{
  "n_layer": 16,
  "d_model": 256,
  "n_head": 4,
  "n_kv_head": 1,
  "head_dim": 64,
  "d_mlp": 704,
  "vocab_size": 2107,
  "activation": "swiglu",
  "norm": "layernorm",
  "norm_place": "pre",
  "norm_eps": 1e-06,
  "positions": "rope",
  "rope_base": 13800.0,
  "rope_fraction": 1.0,
  "qk_norm": false,
  "attn_scale": 0.125,
  "bias": "none",
  "tie_embeddings": false,
  "parallel_block": false,
  "init": "uniform",
  "init_std_qkv": 0.0167,
  "init_std_o": 0.0,
  "init_std_up": 0.0167,
  "init_std_down": 0.0,
  "optimizer": "adamw",
  "lr": 0.00136,
  "beta1": 0.9,
  "beta2": 0.95,
  "weight_decay": 0.16,
  "lr_head": 0.00626,
  "grad_clip": 1.0,
  "warmup_steps": 228,
  "schedule": "wsd",
  "decay_fraction": 0.556,
  "decay_shape": "sqrt",
  "final_lr_fraction": 0.1,
  "batch_tokens": 65536,
  "seq_len": 512,
  "doc_mask": true,
  "z_loss": 1e-05,
  "train_tokens": 326400000,
  "steps": 4981,
  "dataset": "wikipedia_en"
}
Each number is 500 + 40 x the weight over its row's rms, rounded and kept within 0 to 999. Layers, rows and columns count from 0. Numbers have three digits each. The size before them is the row's rms in percent of the matrix's.

# layer 12 attention query, 256x256, rms 0.0538, rows 42-45,106-109,170-173,233-237, columns 128-255
088:479548559482476493513462509520505500481472514409466500517463515571504492588521476543534493611563475524501556443570484513508436496525525555505441476415454502469522493456493550500525521522487499527474502529467513518508524541463495450488488486507582478518440490482439502515480475453546481449452549482520454522495526511457559530491476511481484458475467446512477484516499537521515457440515
104:483541519559516491470528533461448497416479522453491532538482464527527502516478490489524425488556419559480500473484456570494473524463491547538479502535497472491554424446472527453465539508459518499518449503495473516490529502466496519452536435513519473523472497458475468552533458499535483457454479473534458479492537488530559481522500511520501463464579518509499496575528489584593500425540
092:517525536520528448495524406433442607560507468485523521450430542410548501437503460517468512462473499578475456501522582443497533541503506451581509468480482485485412438528448487453518503483516424498463533469491492478521547470533523549500517462447476492482520496445571507511559432531451601524432388497448507507439509528530456458568495487502512494466513476562459438443550386526492487448456
092:535526505484532540534463530533497464464539573473466540386431493482482476455462465500475479517493574475450508495544529531506456521516512441450550528591453452540493472456579442472519521513477509576576496480595569556562419483549436514517554521432529485475523463481485466478511461488511528503500552461466487439523413499498491535469490493530510453531519467514509460465528455467518515488588
107:484548564507486455513572442553503438402516474439486539494399519468477461532553508536483486564507465534513506518494524533466459436500544509559490446536576433540495472516522467518461480529439552543475569523455520469472507551494496417472468477467541492505501497467547471455478474498506523409534508476463549424543401453491498532566518477479491480525467494533560457505547461495513403535490
110:430513493501476465515544464510468451409525486446476535551431498454526469539492464515478454574522416472508494540507538510458419504504484521528456486579522508566497471531493450525459496504383539522489521524485459432442507531498517409503494529461519454464510504489594501490543495523525503434521499468458499408531484432524489553535501481486500526545484490553474448513557462511523473524493
092:505566490512567477473514511486558511454542481522496459476434473556466482496519575427501549476424502523530513475498490486528568520539500548507507480461558518447523520433518535501490434470560485507543487495535499542481492508404526527424501545492436480523548495485450434487561538471525523573476447498510440596521522497474432435461474472466411467407508490472514537488457504571478496456515
082:472489518516449494470455522424488437457516561522480511485499522466488482423517437449553484517442492439497508524504518545532507496539517524463579511500511585444552424567506549517501495514495496475494517521563471461476531508537438517507529503434510512475411473506495529518398452530539495519455473480546520471496455444540509496435484511427485558573484551582431426497530394477569473468502
065:410525598513549517470459492431461531457486468439482486552566469454511527549499558500478482449429428476562462512486483448491476525569498519564497564472583475472495550530451489531469492495494416545504515522515462440481472548532535449440476415564508483554547489466563404552526545469463461430485518514533525516470508581502531456460519457560464486483515546536468516502495473530487454451487
070:486481531528544455536530544438474534519547456411502478538563501465427418495488524524514509435493440476535495514470528522470466598545489482488477547531511506494480504532483451464405479529431491536495469541463486417497453508548531453541420464489565520525526456528530433530474564516447511429488446509496553477533513505511542444468592397548436508505482564550458522519541506473472374449481
085:523583539568514503489459443507458506473553499511512487495479486522476501480471596486496514514500444499494471497531493502497518521512462533454438540446563393537494514513526598480512455572435451566524505543514558545399474561476428450458498498437421491478489527431507540438498469512542579527499512534501468585535471535461445466491523511494486443526576452449559486527443473494464551493418
060:546439520495455554489537458508594480556449522511438505456602475506495565470480539399522438467488529517475586494575555589547564512506588495493492527499435536490497471536474528495509526527520530505511516475542452521503525465443408514556497535470518473456509470512461561518462472517481436521555447517499549510463498477496529535455486472473565530504491465497486485544573572577514531501514
108:467476521478515473440550469533510493446499505470472515618476544418406491492492483524473522568486456539514503585542515452551467471521497488507486450604513515480519484529523527532501508496436482502490543480453441521488521560555488520546479496390553495427416464491482547506528472541511524463467474444417486446500533513543490536501526468506474495553459502547548471492568467552516520492451
094:474542508546463474499526453406465512497527499401587499547431504461533495520546478539524483545489433520470569518506541470503470401488571542518533430532482437537484421521426487536479537450445510475496581533531526410498474532508507527439476482438525501491467547511533465485461493502464487434466533490545491455528497511523470485506565413568469442513470493544504443530599501547521447459445
108:506534516557501450518528459461517532462523444442529482576438473430508439536508486521480497591541458478526477520498544522551491463514446517542518476584445487551517476547442454476422575470482516483501520507498457402469520589468485451536472477483528545517492526520567454464412479474481527431514503454459521494557509457539477532578561443519458460552516487647471502532534511548489488472446
101:522597616554516512488445483484516505505559541525521439412528518498450522482493544473464502490478514486504491498500443443474537479522533535508528545459489454517456469409502511468474487446513453546521492610457564515499476490482480518471498470569457497514496519477536511506525561456530531498492528477526510512526488492467478464567512587510482444485536518505469585556470450559490502427510
097:479472547496550441517530539536601448481487485527432521508521496546417491425477484456501516448423490542520564519590489503544532493518550486488523579536529543481532498600532507538542497563496519447453516490504459512501518480511497476578517447427565430476423475505426506472440442552466479542547494472471562470508504485562521498459530455439457553536490495568509461452500424503517511500487
# layer 12 attention key, 64x256, rms 0.0499, rows 41-45, columns 128-255
092:488511532485505531463493465507496508450470507518498516450475529450454485487518482461555528541468458592432471574510404535482484432535500506488583497511516451468510443491564522480486523568456496532466539523525493484487593479509535515470395407549507485457521463459514573457549533471579441500500500457489512514426523503540470453561435448464547469470508523529540527540545508502494477542471
068:473498545474519420407504560506485461500521518449491449541478514524469508461459522440515502451498488569481506503474512478475488467538451502560491470495458510537459429473541496496544503533540489508493474551549444511455521496574456523471528433476506428511496546396493505448522547548423404553413491447477417398529452491484460447532449509470557483519540455489512491491451439491505498529550
076:507481468460434555546576543457463488540466509517498466424467584514487479449465553479568471397511493524411606500523482530493527460420514472532477514433477509545486471479530460509502477484466524452490471604558503461512601447483472544533588471460538488518523439495570502505530531519507427523499537485509440548501518526541406493522447528464592538564592479506582467479465471476509504530554
090:499460496510484523439535511488498546484566506496543483539429500530616491494454494545576515503442510480524456456469543516489541572439468469490523478500589428473434473509462524433498484480480505466539445498494455469522529413502501509470495437462429438507401501514544462518505420519467556535480514458484469513483459499569476466482500465515426521558514514449538391476558446454523507594442
111:500509524475546466515493424492500442497449524456474478418536537505424467487414463447504471531535463548441485517548506496503475526476506540538457442517470504541478454440579542459539496515421524456463565585485440426525552535519500475431487460460524471464486426436446475528569562480547450491499457476482481492417536524559459511538486476510501508524534489462466448525524469510500536578494